Weights of a small GPT-style language model, trained from scratch on English Wikipedia.
Size: 11 layers, width 320, 10 heads of 32, MLP 832 SwiGLU, vocabulary 2048, 14.6M parameters.
Architecture: RMSNorm before each block, rotary positions, no biases in attention or MLP, untied embeddings, capped logits.
Training: 692M tokens, 4890 steps.
Each number is 128 + 32 x the weight over its row's rms, rounded and kept within 0 to 255. Layers, rows and columns count from 0. The size above them is the row's rms in percent of the matrix's.

# layer 7 MLP up, 832x320, rms 0.184, rows 757-771, columns 0-159
size [103  99 105  86  99  98  95  97  96  99  94  95 100  95 101]
[[168 112 114 128 130 106 137 103  92 138  66 159  70 148 165 126 121 200  87  98 103 136 135 133 162 165 158 157 114 167 107 115 131 105 123 102 152  98  90 181  67 102 141 150  97 142  73 104 128 138  94 132 122 107 112 209  87 130 158 138  94 143  83  95 131 162 144  69  94 132 125 116 113  78 116 111 177 172 138 145 193 113 115 162  48 127  95 161 173  41 102 131 130 116 169 131 106 109 122 108 159 119 139  93 117 137 144 111 121 160  70 140 120 178  91 109 142 114 115 122 133 120 148 112 168 190  93 112 102 144 140 136  90 107  66  83 162  95  61 136 225 139 117 157 197 108  92  87 125 102 119 118  87  94  88 118 110 192 126 142]
 [175 158 166 107 125  91  98 127  85  96 180 141 177 110 140  97 147 121 174 131 143 123 153 154 140 134 127 174 117 162 159 172  82 162 194 127 112 175 134 214 105  99 184 100 182 145 175  90  82 124 115 131 208 165 159  67  99 105 133 151 150  92 173  71 192 194 134 145 173  97 130 107 146 180 152  93 141 109 109 149 117 130 129 136 139 159 131 174  95 143 164 123  82 100 121 117 172  87 113 137 125 186 130  97 122 138 142 118 141 111 110 169 129  96 145 108  78 102 164 107 165  92 121 113  92 127 116 106  72 124 149 156 123 109 115 115 169 134 178  56 121 163 108 146 137 109 138 140 125  85 119 120 101 117 134  56  97 128 156 197]
 [136 126 173  75 120 145 127 145 176  87  93  82  66 165 137  64 100 132 109 103 141 141 142 108 161 110 104 102 152 146 104 130 123 112  86 118 125  94 135 109  76 109 152  72 118 137 138  81  98 128 215 139 131 110  93 103 142  95 132 176 112 119 158 124 136 110 155 150  83 116 139  81 107 104 123 101 182 189 158  97 160 173 107 170  81 140 147 124 169 165 144 115 151 107 176 147 103 107 166 145 122 176  93  75 109 167  85 137 178 163 169 131 147 125 113 123 134  58 112 120 146  76 142 180 140 155  82 111 150 121  86 152 114  83 130 157 152 134 194 160 182  83 105 134 149 130 157 137 114 153  90 124  66  71 211 129 157 112 136 142]
 [162 164 115 143 169 137 129 149 118 145 102  86 124 154 146 143  99 118 152 148 120 173 147 124  87  95 167 186 152 122 146  86  91 116 131 144 161 121 121 126  96  16  72 160 106 151 146  70 167 140 136 111  99 144 133  53  66 152 121 145 173 164 185  89 144 114 103  95 143  83 198 152 152 122 147 180 135 139 134 116 110 166 122 159 141 107 128 104 145 121 132 113 170  74 118 139 158 103 134 135 139 160 148  98 123 147 107 158  84 134 129 137 112 123 120  62 110 128 144 158 119 127 163 167 155  94 136 135 136  96 142 161 104 103  17 113 158  76 137 135 121  67 113 146 125  80 162 191  22 101 149 100 162 141 125 110 163 114 110  85]
 [117 117 160 151 133 124 154 154 182 137 192  61 169 149 150 137 145 164 121 133 100  92  47 133 108 129 111  70 175 167 144 209  51 153 126 178  60 108  91  71 140 138 100 141 157 107 130 111 110  87 134 158 131 139 186 125  65  95 103 150  94  87 122  99 157 145 119 173 117 154 120 122 117 122 119 108  81  90 144 128 136 119 123 135 158 153 167 153 143 240  60  98  96 139 136 152 125 202 127  90 181 129 167 160 171 179 103  83 128  87 146 149 142 126 142 205 148 136 150  97 172 137 106  74 114 177 123  80 117  29 181 130 110 166 139 125 105 153 145 133 116 174  81  95 125 134 162  97 128 157  70 145 101 150 155 153 130 118 117 103]
 [ 79 183  76 178 119 160  78 118 140 129 150 119 141 117 135 163  73 143  87 191  87 104  60 118 131  87 140 149  93 146 111 127 179  95 133 145 127 158 132 158 166 103 119 159  95 133 103 120 105  99 115 125 129 131 134 174 113 162 139  73 159  85 140 154 144  92 112 140  62 140 151 156 109  69 137 179 150 139  96 127 133 172 113 158 141 110 134 109  70 121 172 116 107  76  97 132 158 123 156 180 188  98  75 147 115  73 128 146 166 133 118  96 121  54 127  99  91 140  96 126 148 123 119 158 186 129 109 141 181 139 162 167  97 165 131 148  73 142 171 107 159 161 187 137 147 126 174 145 120 143 127 143 199  90 101 119 114 134  64 176]
 [ 93 116 175  84 125  98 198 124 133  74 116 104 136 144 131  93 106 121 118 101 122 135 133 130 112  55 141  82 107 132 134 145 116 111 142 101 158 149 194 142 182 127 136 109  58 139 169  87 128 130 112 165  92 122 101  97  83 141  99 168 147  74  68 113 100 125 177  97 159 151 115 123 109 129 141 185 145 133 121  89 143 135 135  79  88 207 154 120 157 153 167 109 118  80 167 101 156 142 147 148 197 149 107  84 191 184 143 137 201 104 123 145 107 155 161 130 214  88 119 135 149 131 166 116 146 143 161 175  78 130 136 170 125 145 178 122 160 147 132 118 103 117 157 104 121 129 149 150 104 152 136 151 123 134 135 126 174 120 104 126]
 [139 134 127 169 169 145 145 112 135 111 118 144 120 181 113 141 132 108 159  57 139 101 109  87  82 128 129  95 123  92  90 134 231 151 122 192 131 115 153 150 124  78  99 135 115 109 166  88 176 109 105 137 119 121 132 158  97 124 132 137 134 163 150 124 159  65 170  81 173 134 112 119 104  99 137 132 161  64 139 205 177 123 143  84 172  59 137 153 124  65 109 131 175 114  75 119 137 117 180 113 102 185  83  97 103 167  95 117 118 116 146  58  99 103 105  61 146  94 106 135  96 109 133 110 163 115 132 116 138 105 184 154 121 135 136 148 110 139  84 148 163 139 133  65 176 124 160 135 132  98 110 131  67 118 166 135 120 149 160 140]
 [124 221  89 115 141  94 161 173 111 135 144 111 110 146  85 190 144 140  90 172  91  85 109 103 142 131 128 130 160  86  73 160 131 119 145  71  78 119 152  91 109 124  93 111 137  38 148 202 130 133  83 122  97 101 142 120 137  80 200 126 132  73 102  91 124  83 110 158 127 116 191  99  87 154 161 146 114 124 158 143  99 188 133  97 122 121 200 101  86 163 151  82 129 133 173 154 117 125 108  73 181  87  87 197  76 131 118 174 137 143 161 182 159  99 144 123 120 105 184 142 134 148 160 161 136 159 185 102 188 117  71 104  95  79 122  91 143 149 141 119 182 151 113 109 107 158 110 112 174  80 142 109 122 162 142 147 158 124 127 135]
 [140 109  54 143 126  98 145 139 161 163 106 172 102  45 147 160  73 132 146 116 129 171  74 164 130 101 146 176  67  83 127 105 152 164 172 141 142 165 123 113 119  83  95  99 164 135 196 130 169 145 122 129 197  94  88 137 110 125 135 116  88 145 125 105 126 141 168 134 164 135 117 146 119 104 109 151 129 119 203 101  84 140 147 204 145 145 127 109  84 110  98  91  69 134 162 109 170  81 110 124  90 113 140 202  85 167 192  92 112 163  78 154 137 132 112 158 169 120 167 134 160 126  89 136 106 121 101 112 146 130 149 124 125 172 140 179 155 137  98 115 132 184  99 135  96 179 106 103 188 120  49 134 141  61  82 150 220 179  79 160]
 [106 124 182 158  93 134  84 178 160 170 157 129 115 149  64 125 144 170 138  97 112  90 120 133  95 188 126 118 167 151  70  98  94 142 133 158 150  82 161 132 106 128 182 126 104 141 133 145 136 101 140 127 154 170 127 165 136 131 146 170 150 129 134 134 122 150  90 136 133 124 142 179 133 149 117 143 161 158 123 176 145 124 147  80 145 108 134 139 130 130 157 112 132 153 201 118 123  92 146 159 127 129  78 112 156 107 131 142 129  93 200 113 111 118 120 125   0 127 122 130  77 106 140  77  96 166 115 102 197 133 201 136  84 142 131 134 130 233 165  97 145 153 135 108 145  85 153 157 140 165 173  84 174 133 141 131 158 106 139 165]
 [ 95 116 118 168 151 123 179 101  90  89 101 117 119 118  92 140  79 143  93  71  96  49 131 148  64 112 191  79  74  74 171 162 189 181 124 124 166 124 116  79 112 167 208 126 129 128 116 152 138 145 113 106 111  88 122 135 226 154 145 102 179 146 113 154  93 171 114 124  92 109 106 167 159 132 141 170 140 109 138  83 107  69 108 114 101 114 106 201 126 135 181 158 178 143 143 126 147 142 125  65  86 124 120 121 137 139 118 149 162 128 126 118 166 140  97 141 150 119 104 133 109 105  96 129 102 101 117 151 154 153 149 129 158 126 106 156 136 159  86  94 111  85 115  81 159 144  93 164 130  62  91 126 145  99 109  77 134 167  64 164]
 [155 132 178 148 125 142 147  97 156 115  86  96 106 133 133 155 136 176 159 154 162  81 129 170 147 148 152 106 108 168 146 114  77 161 140  68 117 119 146 137 133 126 127  75 114  87 130 137 123 182 125 156 106 186  92  67 149  99  73  96 119 109 110 100 137 143 142 127 114 141  72 159  61 136  71 148 162 117 118 122 132 117 161  81  98 147 148 181  98 132 163 132 117 119 121 130 150  87 129 118 165 108 127 141  71 143  75 116 118 163 118 183 109 124 121  96 100 138  90 111 155  94 124 129 136  65 118  94 103 125 221 132 144  90 152 115 191  93  98 148 165 134 148  94 151 154 137 129 135 108 106 132 143  98 121  69 136 120  56 101]
 [ 74 129 125 149 153 123  84  85  82 135 165 103 156 140 115 125 155 189 125 111 134  20 108 188 160 211 127 160 138 118  44  94 114 133 134  90 178 152 125 131 140 186 142 118 135 144 124 140 144 158 153  63  72 167 134 148 111 187  95 138 158 135 142  98  92 141  96  78 122 113 186 152 148 163 154 149 156 147 134  67 131 139 179 130 188 183 128  21 136 142  80 171 140 130 146 139 143 122 127 139 142 166 103 137 143 138 155 183  93 133 136  95  98 107 149 117 130 106 154 141 133 149 112 151 173 129 119 171 117 163 127 125 129 129  78 131  80 164 141 198  60  89 113 130  81 117 130  91 148 169 111 138 154  76 131 131 103 124 121 150]
 [192 130 138 117 136  91 158 132 117  72 186 121  71  87  94 102 137  84 160 120 133 160  92  83 124 141 129 121 130  56 146 165 146 146  97 157 113 115 196  57  84 139 152 165 178 145 164 104 160 135 128 123  83 131 138  82 140 116 163  99  93 166 200 125  90 151 172 138 105  40 145 155 133  70 176  57 192 133 119 146 161  75 104 129 111 155  97 161  97  91 131 114  95  97 178  91 135  95 135 130 133 144 128 166 120  95 128  90 159 104 139 210 157 179 144 147  89  97 129 167 122 142 133 118 111 128 159 105 158 166 164 114 165 142 107 120  84 102 109 136 107 116 186 161 155 152 157 125 183 136  53 144 113 146 135 141 184 128 200 116]]
# layer 7 MLP down (transposed), 832x320, rms 0.173, rows 757-770, columns 0-159
size [102 104 107 100  95  99 102  93 103  98 100 101 101  97]
[[161 138 148 126 157  89 115 147 146 108 123 162 151 116 112 151 122 139 183 106 104 141 149 131 104  96 120 106 123 126 142 128 138  96 143 194 119 104 167 156 116 183 102 110 105 124 118 150 145  96 202 129 124  86 142 189 138 133  90  85 105  83 139 136  98 125 119 150 114  91 105 185 116 126 139 147 127  63 125 107 152 166 152  94 112  93 105 183 150 147  97 169 158 153 118  92 125 164  78 124 180 152 145  86 151  68  71 133 100 137 106  92 143 166 141 150 155  65 133 174 130 128 125 152 117 159 113 139 108 136 119 132 105 124  69 115 103 114 108 140 140 150 109  92 150 130 151 138 134 172 100 173 147 126 120 112 134 140 114 116]
 [165 115  96 134 120 131  41 131 138 129 157 102 127 161 171 174 111 175 184  95 149 151 124 109 137 142 110 141  94 101 137 171  95 129 113 144  75  98 117 123 114  58  78 139 112 153 103  80 112 117 117 165 141  92 136  89 128 157 151  81  88 142 127 171 162 135 100 114 126 130 121 109 168 111 112  89 178 178 121 148 160 142 124 110  63  78 133 150 138 130 112  96 143 165 165  95 104 132 130 123 148 135  55  80 144 125 117 125 177 108 143 100 194 132 156 117  82 134 117 109 175  73 116 100 121 127 105 164  98 164 135 127 162 141  52 114 187 126 132  95 154 112 153 164 180 107  60 145  91 119 173 139 126  97 166  89 156 106 178 150]
 [114 133 125 146 160 105 138 115 168  92  93 126 115 105 110 160 111 163 196 131 173 117 131 154 156  71 127 196 115 103 185 153  85 190  90  83 116 113 171 103  97 116 102 150 167 124 172  99 156 150 146  79 109 119 110 132 168 131 112 116 168 118 136 106  91 158 133 106  76  93  94 162 107 119 164 122 109  58 142 112  38 169 132 134 119 156 116 115 156 111 182 154 149  93 127 157 135 165 119 162 110 144 145 156 127  73 164 141 137 105 159 100 160 212 149 126 166 135 101 145 124 145 126  99 190 132 113  85 103 104 102 127 102 113 145  84 112 133 129 110 105  76 183  97 207 166 134 107 135 126 107 117 167 110 137  94  86  57 141 146]
 [151 179 128 126 160 118  87 155  87 151 176 165  82 136 124 121 145 113 182  91  77 228 158 105 159  94 135  88 186 116 124 153 171 117 135 147  86 140 128 130 140 117 192 144  96 153  95 178 136  73 138  91 155 143 125 169 159 111 129  87 173 131 117 128 151  86 179 152 145 127 135 123 157 159 114 203  85 169 115  91 134  91 185 126 185 139  88 118  84 148 117  65 121 176 114 127 146 130  96 113 153 122  93 107 124 145 142 158 128 147 149  86 112 170 143 136 185 133 118 203 165 103 149 133 111 107 122 119 159  99 140 124  93 102 121 119  63 171 125 116 108 124 101 140 123 159 179 120 165 102 205 124 145 150 124  71 132 107 159 159]
 [ 77 122 186 145 122 141 181 130 180 161 130 114 148 142  87 159 145 155 109 129 135 110 189 112  67 142 128  86 122 101 188 192  88 138 129 131 174 119 108  96 114 128  78 158  70 122 125 138 115 106 201 126 150  76 166 141 171 134 124 145 121  74 199 138  98 124 150 133 130 161 121  83 127 123 102 140 122  91 127 177 151 133 121 120 146 130 144 121 191  85 155 127 122 128 159 196 130 126 128 190 107 148 139  64 145  92 131 142  86 229 111 146 124  90  99 138  79  84 168  62 152 162 108 132 136 136  70 183 121 120 147  91 159 191 105 104 182 138 176 156 116 122  77 144  48  96 153 111  93 181 173 124 149 136 137 124  89 137 153 124]
 [136 107 157 112 137 126 190  94 178 101 116 173 134 159 102 162 144 187 150 127 105 158 125 114  99  80 105 127 166  97  79 132  99  95 129 186 136 176 116  84 128 103 134 140 205  90 106 109  63 147  57  98  86 142 184 121 116 114 112 123 120 109 167 128  93 145 121 160 149 102  92  98 162 157 126 201 182 135  95 113 110 131 121 113 124  91 128  99  97 165 138 156 115  92  77  94 110 108 127 148 168 167 141 111 137 108 119 161  77 147 170  79 191 130 114  83  91 134 142  84 116 130 109 120 172 131 151 125  78 117 131 149 122  87 135 143 119 168 144 113  81 154 175 121 151 127 141 100 133 144  97 120 148 151 142 137 145  86  67 133]
 [ 90 148 111 126  98 149 107 155 191 154 144 143  37  95 148 102 153 131 118 131 146 147 128 114 122 105 107 182 110  97 117 166  80 153 156 126 137 119  91 148 119 175 134 157 107 126 195  85  89 111 122 205 156 129 143 162 136  72 115 185 129 129 164  69 110 148 174 125 166 147 219 130 176  61 136 108  76 121 153 165  98  93 116 149 198  89 111  96 123 119 205 109  85 122  95 135  98 158 126 116  66 140 123 114  99 150  74 150 150 178 129 187 136 149 140 149 135  85  59 106 107 175 134  76 218  73 161 101 135 170 153 115 117  98 137 100 109  63 106 130 155 149 159 101  85 121 150 124  78 150 126 104 135 126 123 157 167 113 131  88]
 [144  92 151 129 129 131 151 141 152 104 107 117 101  67 120 160 164 120  60 129 135 165 109 202 150  73 134 129 133 138 117 133 180 183 106 143 117 132 134 140  95 211 109 227 139 165  93 132  65 104 129 127 147 164 115 117  87 145 153 110 102 122  93 135 121 134 105 144 177  75  69  76 141  64 137 152  71 152 160 208 129 148  87 164 118 117 122 134 157 161 176 114 146 140 143 136 177 118  55 156 174 125 148 143 127 120 171 123  41  94 125  84  67 140 169 126 126 137 116 126 188 112 157 135 114 166  80 140 111 164 107 109 152 119 124 148  67 168  75  88 151 151 131 156 175 141 120 169  95  70 143 139  89 100 140 106 180  67 107 135]
 [157 149 112 118 161 188 116  86 150  88 135  92  89 118 132 162 110 137  88  77 137 114 154  80 126 179 100 196 125 175 127 146 115 116 127 130 151 121 145 110 188 115  86  85 141  78 139 123 109  82 145 140  98  92 159  78  92  93 131 164  94 121 144  94 167 171 180  56 145  97 115 165 157 144 174 155 130 113  84 168  87 175 138 135 153 171 108  90 143 157 150 132 145 125 160 109 104 127 138 113  96 146  99 168 120 206  83 161 183 226  68 136  88 128 114  40 188 115 165 139 162 123 138  72  96 138  95 160 156 154 103  99 126  81 136 161 117 156 123  75 121 134 160 133 124  86 115 128 141 106 142 139 168  88 124 142 178 141 100  98]
 [143 139 133 175 162 120 124 146 133 199  92 185 105 148 175 135 147 124 152 189 139 158 155  87 122 129 147 162 106 138 100  99 156 144 119 173 133 148 124 134 181 116 134 124 118 113 105 113 117 117 133 151 135  88  85 130 172 194 124 167 145 100 139 156  70 177  95 122 104 158 134 137 117 113 157 157  95 178 189  96  52 156 115 168 118 155 134 160 150 122 114 106 129  90  98 103 118 185  83 135 115  97 132 152  97 126 146 111 115 175 106 184 181  87 140 163 143 186 103 101  72 153 118 112 109 114 116  81 117 142 119 111 123  64 112  74 122  94 134 128 121  88  92 122 152 143 148 105 110 160  73  77 124 108 170  79 117  86 161 130]
 [161 161 155 117 129 126  99 161  78 135 139 105 158 124 126 117 155 185 120  64 170  98 151 156 120  68 149 102 112 177 127 126 114 155 116 179  88 128  60 102 165 160  66 124 140 162 151 152  87 133  98 149 130 152 102 133  94  80 141 132 133 137 141  91 133 150 129 140 169 133 134 163  70  83 107 130 166 131 124 173  80 146 119  94 161 151 142 116 131 134 139 108 159 134 119 172 103 160  94 103  61 120  50  94 181 125 132 172 100  70 150 141 127 115 122 144 138 133 141 171 153 172 145  89 140 127 125 100 158 115 112 182 120 129 128 156 116  86 113  90 117 150  83 152  88 208  95 132 138 153 130 146 168 131 185  99  99 129 167 150]
 [132 105 103 105 144 126 145 144 115 136 108 170 116 108 108 176  75 163 151 130  83 151 114 116  90 157 142  44 136 125 149 114  76 142  31 135 122 124 119 110 205 131  95 116 157 117 133 100 174 106  81 144 129 143 137 102  97 154 122 176 132 202 109 106 177  84  24 100 160 107 143 113 102  96 117 113  72 139 122 151  99 106 141 106 132  69 117 118 138  78  94 121 112 201 130 117 111 109 116  73 123 157 102 166 173 113 124 175 143 138 121 117 131 120  92 186 145  86 148 108 180  34 155  98 126 113  63 124 140  98 138 118  58 181 162 114 125  77  94 184 135 167 159 141 138 161 131  84 184 132  92 155 124 123 125 101 114 131 175  81]
 [ 80 118 106 121 183  96 109 144 123 130 164 150 141 142  67  75 159  91 137 141 141 119 138 126 133  84 139 117 143 164 139 150 137 204 110  77 177 122  36 122  97 165 126 115 133 102  37 121  56 145  71 124 107 109 138 148 126 137 127 104 140  83  86  67 145 137 219 178 133  70 167  65 130 108 107  95 104  97 143 148 135 122 134 145 117 126  38 170 156 101 162 103  82 155  86 111 110 135 117 136  92  94 187 140 132 139 107 148 104  99 142 155 118 154 164  95 146 125  88 152 180 150 145 108 120 116 130 156 153 136 149 127 145 131 159 114  83 131 123 106 157 155 146 174 155 107 160 101 161  95  81 104 125 147 118 101  93 107  94 148]
 [104  95 139 132  75 113 154 138 117 157 192 106 142 140  84 179  51 165 117 139 124 122 136 144 135 116 107  88 112 156  98 140 107 148 121 144 143 135 116  81 121 151  73 153 142 134 138 100 112 154  93 151 138 143 142  71 139 200 138 135 143 110 189  70 130 107 166 164 189  99 131 103 120  89 125 174 109 153 178 153 110  78 124 182 232  90 149 164 143  75 125 161 166 119 149 137  87 161  97 102 130  82 122 157 112 140 122  79 131  93 156 144  83 107 159  73  84 132  89 148 155 142 163 117  91 107 150  91 124 140 135 214 119 170  54  82 135 209 100 140 184 119 152 146 166 101  98 126 141 160 111 142 105  94 146 125 118 172 145 124]]
# layer 7 MLP gate, 832x320, rms 0.173, rows 758-771, columns 0-159
size [102 103  93  98 101  93  95  99  95  97  97  96  96  97]
[[160 166 145 171 124 153 214  91 134 161 118 162 103  89  99 142 140 144 141 165  89  82 193 142  86 107 101 163 146 125 125 115 147 145  43  69 163 142 167 107 120 140 102 136 133 135  81 138 102 148 172 106 126 138 158 155 132 148 134 136 157  59 111 135 132 166 164 147 144 150 122  83 134 199 137  81  83 132 129 148 149 150 151 160 131 162 153 134  59 134 176 156 174 142 100 159 148  89  51  72  74 138  89 121 159  81 128 112 110 134 148 148 124 151 161 167 141 194 172 158 124  73 154 114 169 139 112 155 114 130 141 116 168 128 112  99  85 114  90 104 115 127 171 148 138 148 130 152 106 147  76 147 149 106 133 122 104 119  92  46]
 [ 78 140 135 139 137 123 110 145 194 180 121 183 125 121 151 121  89  98  92 178 117 143  98 132 120 159 127 132 126 121 176  74 147 128 157  44 135  91 111 152 106 166 154 119 106 130 108 104 105 145 235 139 104 100 118  72 120 101 134 156  61  81 136 107 126 135  95 109 145 123 107 145 140  98 105  97  92 123 104 133 143 154 170  90 174 162 168  72 101 122 139 113 109 188 118 160 131 139  94 103 153  81  85 102 176 100 166 128 148  79 170 130 173 136 132 148  81  85 159 101 187 124 148 136 178 118 147 128 115  99 160 145 173 112 100  94 157 134 149 146 120 125 131  69  87 117 153 148 170  89  36 137 102 102  91 159 137 169 104 151]
 [105 104 127  99 158 182  77 129 170 134  36 133  68  62  86 172 148 142 100 204 104  85  89 111 127 123 143 124  90 115 129 167  75 100 119 115 119 109 115  92 156 155 151 113 132 144 149 145 113 101 130 152 188 157 140 115 124  57 117 142 107 124 135 132 139 132 126 142 119 122 157 129 136  62 124 102 132 114  87 144 128 110 136 128 183 177 104 135 118 152 140 115  83 118 145  99 161 135 136 120 109 113 128 116 113 121 125  46 148 110 139 187 146 177 182 193 119 106 164 149 138  60 167  98 121 148 147 109 160 152 101 102 229 146 118  92 124 172 121 110 147 171 107 160  91 105  98 145 193 117 141  95  76 152 147 196  33 106 154 143]
 [198 157 108  66 101 171  74 166 130 117 166 131 131 143 134 181 190 127 102 154 185 130 146  93 101 125  99 142 150 115 193 146  54  72 136 191 117 173 200 135 144 156 112 169 116 117 100 141  55  75 116 111 193 138 154 144 102 126 161 143  97 119  96 141  90 131 123 167 146 136 152 149 112 100 126 130 103 113 140 147 212 214 186  72  95 106 123  73 116 155 149 117 112 116 148 139 199 101 118  95 110 191 107 111 175 145  72 118 128 103  68  95 139 132 128 102 169 155 114 167 108 122  79  93 111  75 100 119 119 196 158  60 127 112  86  96  85 125 162 131 103 128 112 146 191 150 122  98  72 154  96  82 116 137  92 158 166  94 119 179]
 [156  77 127 171 147  85 112  97 142 104 176 148 113 106 157 155 118 156 166 149 125 107 133 173  78  45 134 123  71 154  82 124 164  84 123 133  42 195 159  71 120 137 101 151 115  77 100 140  65  99  98 132 135 157 151 183  94 120  99 195 119 130 152 146 125 137 101 107 107  92  85 140 103 128  82  97 175 164  94 125  95  64 176 125 139  72 101 174 136  72 165 116 105 132  89  91 196  63 135  92 145 123 133 121 119 150 120 118 102 152 171 112 179  89 138 147 128 127 158 192  80 163 129 180 153  78 145 139 138 137 152 149 142  99 141 167 144 120 142 101 129 154 114  98 116 161 173  88  82 157 108 139 168 127  90  96 123 160 109 166]
 [119 191 154  96 115 137 101  67 126 114 160 204 141 101 152 122 126 139 140 110 111 140 116 115 111  88 166 158 122 112 137  66 183 124 114 145 155  88 138  76 142 146 123 133 117  55 149 166 122  95  89  83 129 152  92 149 162 101 105 124 114 126 141 153  97 115 144 155 145 150 181 126 157 176 150  92 143 154 147  88 186 123 151 189 161 146 135 109  77 130  71 156  98 141 102  35 141 164 202 162  72 121 146  87  69 185  62 161 124 128 158 109 153 125 133 137 105 138  82 116 131 175 126 111 163 128 134 145  93 108 108 105  90 111 174 105 159 101  89 144 130 152 106 153 161 123 128 138  83 118 133 127 109 170 107 137 132 104 106  92]
 [120 143 144 172 112 107 149 152 143 118 124 154  94  74 107 146 126 100  96 148 114 150 138 167 174  98 151 133  73 153 134 133  86 190 125  90 122 173 135  89 146 157 151  94  96 110 105  87  71  81 111 130 134 246 163  94 148 155 170 145 111 162 103 126 171 129 102 110  91 197 134 116 149 123  62 141 110 233 150 110 133 152 131 143 136 155 125 155 185 186 116 184 156 144 134  69 151 145  99 150 165 180 198 168 165 137 104 157  94 121 170 159  84 124 131 175 154 108 129 117 172 114 135 143 142 107 137 150 151 147 138 105 121 123 147 112 118  81 125 110 138 129 103 133 139 177 117 122 126 145 176 124 157 183  93 134  55  89 102 138]
 [162 118  96 135 175 122 127 128 157 108 128  94 126 201 103 131 135  96 118 131 168  98 108 102 147 109 126 156 163  91 137  51 109 122 143  90 134  98 117 142 170  92 220 163 101 105 119  93 154  83 183 137 171 143 116  96 127 146 180 151  75 122 125  99 135 137 191 177 136 152 108 152  88 162 172  99 145  79 128 175 119  82 132 130 133 145  96  85  59 130 171 212  86 146 161 151 145  89 101 147 133 151 146 140 120 147 185 165  99  96 180 113 119 100 148 138 177 175 128 120 140  82 136 106 142  53 151 165 147 147 162 101 136 118 146 118 121 170  64 136 170  75 137 139 175 113 118 148 164 106 131 101  89 177 130  65 105 187 126 138]
 [141 136 167 191 164 149 195  79 150 127  77  94  93 123  74 175 170 115 135 170 106 103  70 156 190  63 143 100 111 153 108 166 129 156 119 117 135  86 129  92 131  99 117 144 107 109 113 128  86 134 107 134 111 171 163 189 145 152 143 113 137 152  54 143 139  87 146 189 115 106 199 127  96 111  95 149  81 147  95  92 155  92 129 127 113 149 170  80 115 149 118 100 105 158 150  74  60  88 134  96  92 134 128 140  25 126 130  90 153 117 133 147 126 160 186 115 148 113 172 130 130 118 142 155 121  96 132  66 124 107 179 176  89  76 181 129 138 119 192  97 146 119 147 124 136 163 132  64 162 122 150 121  85 152 105  92   8 112 139 131]
 [113 113  70 117 128 139 130 181 170 220 105 118 142  87  87 138  93  98 128 123  64 136 103 105 141 125  62 151 112 141 110 120 125 223 108 162 104 100 160  85  78 108 183 143 125 174 166 157  75 115 177  83 129  88 180  64 117 129 155 139  67  92 189  65 105 175  88  96  83 101 132 206 101 105 144  83 169 116 115  94 115 153 149 116 150 160 137 104 129 150 160 166 163 116  38 105 122 136 130 124 144 170 120 142 116 154 163 168 125 100 145 113 123 124 105 135 104 142 194 184 126  97 132 112  80 161 181 102 124 150 132 133 109 158 159 157  83 149 145 161 196  96 149  84 144 150 125 132 137 137 185 136 157 169  90 157  56 142  77 147]
 [108  92 100 166 159 133  97 132 148  80 104 133  99 138  96 175 140 136 115  88 105 104 169 133  88 101 155 117 114 128  90 137 119  89 138 113 158  75  86  98 137 178 151 161 118 115 122 137 115 117 171  69  99 150 114  98 133 105 164 180 159 145 135 126 100 122  85 115 157 134 137 158 159 159 128 130 103  79 165 137  95  85 121  99 159 145 134 155 117  91 109 127  81 168  67 132 156  59 158 161  65  85 176  60 159 225 145  99 142 151 225 123 157  38  71 128 159 112 138  89 124 164  86 113  88 110 160 147 153 109 122 114  83 180 141 140  86 171 138 136 137  92 102 112 151 130 129 196  95  88 103  69 182 128 119 150 118 149  81 169]
 [152 124 117  60 136 139 147 128 100 149 159 138 183 130 131 109  81 139  80 112 138 151 138 134 118 114 142 165 158  53 189  99 142  80 138 154  83 130  56 135 145 130 148 153 182 139 182 154 220  75 150 123  98 147 164 151 135 111  92 109 187 105 164  65  95  70  88 123 141 169  97 127  99 158 140 178 138 108 144 100  86 131 156  91 183 105  90 135 127 180  80  83 137 107  73  98 145 149 207 119 124 141 116 113 143 125 171 162 118 120  96 208 107  87  66 119 129 121  88 166 102 123 119 110 101  93 147 167 140 143 142 146 103 120 142 142 141 133  91 122 144 137 122  77 128 171 110 192 110 158 109  92 110 143  68 161 116 116 156 134]
 [174 144  72 158  81 112 118 130 119  79  99 135 120 186 142 101 110 116 134 149 138 108  87 131 125 124 129 147 150 113 177 136 127 109 106  98 169 142 125 110 144 128  75 109 116 112 103  99 118 110 151  93 142 122 125 124 139 147 158 168 154 119 183 132  87 107 163 166  99 113 143 115 189 145 135 116  44 122 127 152  67 156 127  79 111 134 147 140  97 161 190 130 129 120 156 138  85 134 148  83 140 191 148 106  94 140 106 120 181 167  70  86 112 128 148 203 140 154 142 213 162  91 123 136 145 157 152 109 173 148 141  94 162 140 190 172 222 135 170 112  96  68 118  74 127 112  44 122 122 134 166  96 120 145 192 113 186 104 113 122]
 [128 124 128 113 134 151 131  99 107 130 145 179  70 187 133 123 180  95 151 132 121 111  75 152 143  78 154  91 127 133 137 123 123 201 117 131 110 145 164 100 130  81 132  94 155  88 155 123 145 133 102 162 100 139 105 137 109 113 128 115 138 199 163  71 141 175  94 119  85  98 133 145  93 103 192  99 164 156 113 111 109 153  83 116  81  84  96 132 135 135 121  85 165 119 191 116 132 148 109 148  68 171 102 141 120 130 160 139 149 114 182 145 126 109  85 147 126 119  99 120  99  98  97 121  87 115 137  85 125 135 139  71 116 132 164 152 138 105 148  76  76  79 117 155 177 134 106  98  64 102 104  43 182 151  84 105 101 110 148 102]]